Part of a small language model's weights.
Size: 26 layers, 2 heads of 64 (1 for keys and values), vocabulary 3455, 8.04M parameters.
Each number is 500 + 40 x the weight over the matrix's rms, rounded and kept within 0 to 999. Layers, rows and columns count from 0. Numbers have three digits each.

# layer 7 MLP up, 640x160, rms 0.112, rows 203-236, columns 0-39
558539533526543503483575448488614428483472553500484475526492537467447556578564397568483612620510498458482532522363530519
514506482480537539476516481479509490510549521514508519479531515500483514505486502486499531509519513478506540499489488497
561440519340606513468462426472556477572552472503562524435535517559504472442552492456474493457590479449532507532474445499
512512500494502517490507512507501486536516507518512517479514519496479476481517488471503494526525494453541540514511496512
520504532499492508523518505539483493495557516524529529502509513534490483544542504498508529575514483505530549519462508491
533472464514537550505507472472492530526522522507477516501554477484493495544488478513519526572498513486529499509474508494
482467481495506521488519503492526504506517500512512524478506526516495498506507489488512510503513514497546516529497488485
542563470474536543446576527484506516523562529549481541461482476552463499504527496478528551521491496434554514593504554522
508474499482501530500538501497487496490501513522507509472525499526464496524506478462525541530518489504526551518522479520
517435513394577545531441554469492502521572589571456527545544506537432478485522520521523606554543538480531619495578486560
563445382531532525493505452516519572456540530463610529383481509464497534501515486525479624440456426413550505555369492491
449424480458601588560556535448596549588475603527534556441455583462520569503488546592591456397540456485550545557476515513
594484407576508499476608577478577527550520562563538484465501499472485466522530432514559500454505518492518462553516512462
522485482483517502489510516492514493508539523516507542477513528513468518501508487494496515495504480488524514510482498508
565381452509544596487670510480529487533476494439507625582570550467491514532462451395486654443606395442504516509465480474
436508539541521574483581465519524460605465493477457532473507504514439513491525498474479491460501476453535497525538474541
516534377492500499563517504530528446504545623528459520540500586594503448456540486553532551575590523462497504511549481569
501520516462517511477494497472534476517535533531521539472496545493469491531553486476525524527525468476536529517521489497
515532490547533554486481536521459509546576529567498506514508504490462490486512525523531485500505501432584521538503544482
594496492534539513476515469452468525505554517511500533549528470459499446498544552470547494508580526436580471498574520527
547384402490489474499506474516492421542574546588505489509559471504480484430504542439534500468522541460485499499535589440
528525475503519519489513508491501477510512498530519505510526530480478495506497519486508515523519506478517509510505482500
449515430519603558399479569630510434579483489592474520446480465474508476438512498503433606611553545522543622530497423504
467509503445519515489560535436515491514510555468532537505483512433498475572460486511519532550505429506522551531435497554
486507452471512530471500531439531421478432533525480555483513556528498471525617450517500609542519428492575529511464446450
499570493476518541541502535543598543525603555556467509464500543534495534429597507536399523541486518553498534490514454526
484462488464481535480527521492499507548518519511527512505525522488446471522524474472522530535560488474524555532524493515
462462413549563602491442568474471488505548495515511565569578523545462400502587479516493569619561446480510612559560500513
506485473484521524521517487505506482548505508534523527497522504535484504485518494463537530537548519475525539547472476527
515419439449523511451555522542558445545540460492584521532501446592498481459506391444541535572500476457527562606449512493
555509469471509534502516485483528512541560508545499538584565537460425484513465491480524523451532442486556558492509491598
502523489419543526534579469467514543548575527515569545458504499457476475510493480513548487479491417456510545563491532615
541452507543507498506433410453548497528507503449479508413557524453511500492519511481574535509595446438528508476463488535
474460480472545536496483507468521462506513502533513524505520531507472487516536487483522539549534493477513547523475488535
# layer 7 MLP down (transposed), 640x160, rms 0.0991, rows 203-236, columns 0-39
511518503485413410456496499480492529460531513424361442574452533464534524469589570597446443533368468478456483462487550561
488494474495469489484504485515469503477486488516493496480507493492510526520492519523503488468503518497481503500501509494
503550513488543394430530485492484525449465480486442536492580523490504458500487462520591531485502493536436510414458495428
528514513509493481490501491504524473518505473464513465525497533484527487482496514469512512506504505531497488512516521482
452485476504530495457498513500423466478504475482457519516505516490489485493487482488453512483483502539504496524566526471
504525516505488503457492486492516509455477499476503537440491523512515589511541455550476493535492478482531481531469524467
499499488520517497494510504516494508524500495489480495486519513470507477509501474492514501498473484532497499512491526468
434530489455484519525559518578432469517562530420494408425477541540507528459476585502479496541531497423498430530500480416
496496530506506516488497491498510510490491481530497532520467506510511520507513514479489499504504507485542485507484490525
496558460497545484491459494356467565470439539491537457444556358498557544443532457598484524525544413529484493473580518549
527559479442555615510562466455419507490628557544430561550537458587481433475570395468341603429526431525461531507460498394
480443482428474611560463393461560568457538546603441593529416540480561584579499469469432546512562488479425436504493490550
538525406362446413511449538582551482561532526428521407549513424449412492518465537465532500476554493440404470404605440517
494490487538465503499513491493475504488505511497488506519493507487488494504512495482493520499501491479495500490495515484
604360463449462527505488523548521489542435498432448508483514506469518501459509480484440635392461545501394545507473453553
489519541432498500390537471523427505473496489500540482461451513491546524445453461402460483552549470479516498489486484522
500509525451451500534501469527516503525568461492484458595493492496603520487522488570514410505429634570369451517444433522
519496509508512498514475471518544512494491491495511489501510515510494516519525501503533476519478487498481527487479513488
462480518432460537451516512527554535434498510583570559560390453576508546495484501520562508478454541546446522480574519486
483553482576560494443370435517460513526420565411523467601500414567540519493543479562549514507515545544530443432537495492
510583508535532525507496561495533542559538472546509507487542452559575494516510460624562546476522530458485538487562411501
472481499488518515492507473496493527497480495511498520506496482495477491496498497477510532489507519496493494491525512498
499486444678497434368436510649466453529454523455522445464625519434655580531532577519592478490540486516527526611542559488
525536581530453428450463558423444491486405570451515459486438493498479520486539539561508466430410547549423492462539528467
434520452524572553541406481459541582504460464478387589456439368407523556558609492453441522482469537486450536538497505347
547538496460432493580515479433525559471486506452440389554562476476525452536533494504462440470498497507279536457509467483
497518498505475487505513511505493538492521505489498485502484518522495495484524510503499529531517516496481499511517511492
511591407471524477413566530469530519429452458574513460465511554428461451493525534410477516499477544473403502428544508449
456503513507466472499499529518498464463516508482480466478468480498462501542484490542508509489489477527476485520495487526
544531512513527559418584491555560557561501457403543482485485509595415529420484490516492476437475476422527473536503503466
474519469481470529457423382515525500559497512494555497517541503515515512543442505428503446424427517572519552518469513531
558548559566436399461457489482474526512479491480505477504455544493462566532464606502530434513454482491399478454515538506
598563432441552569530465511519536552512583444423504615446506532461568539401508481514410581632537535522507502474560469513
491512480505531511526543485499512528511503488494513482492519498499504505517511507496509510521504506507447530502478485507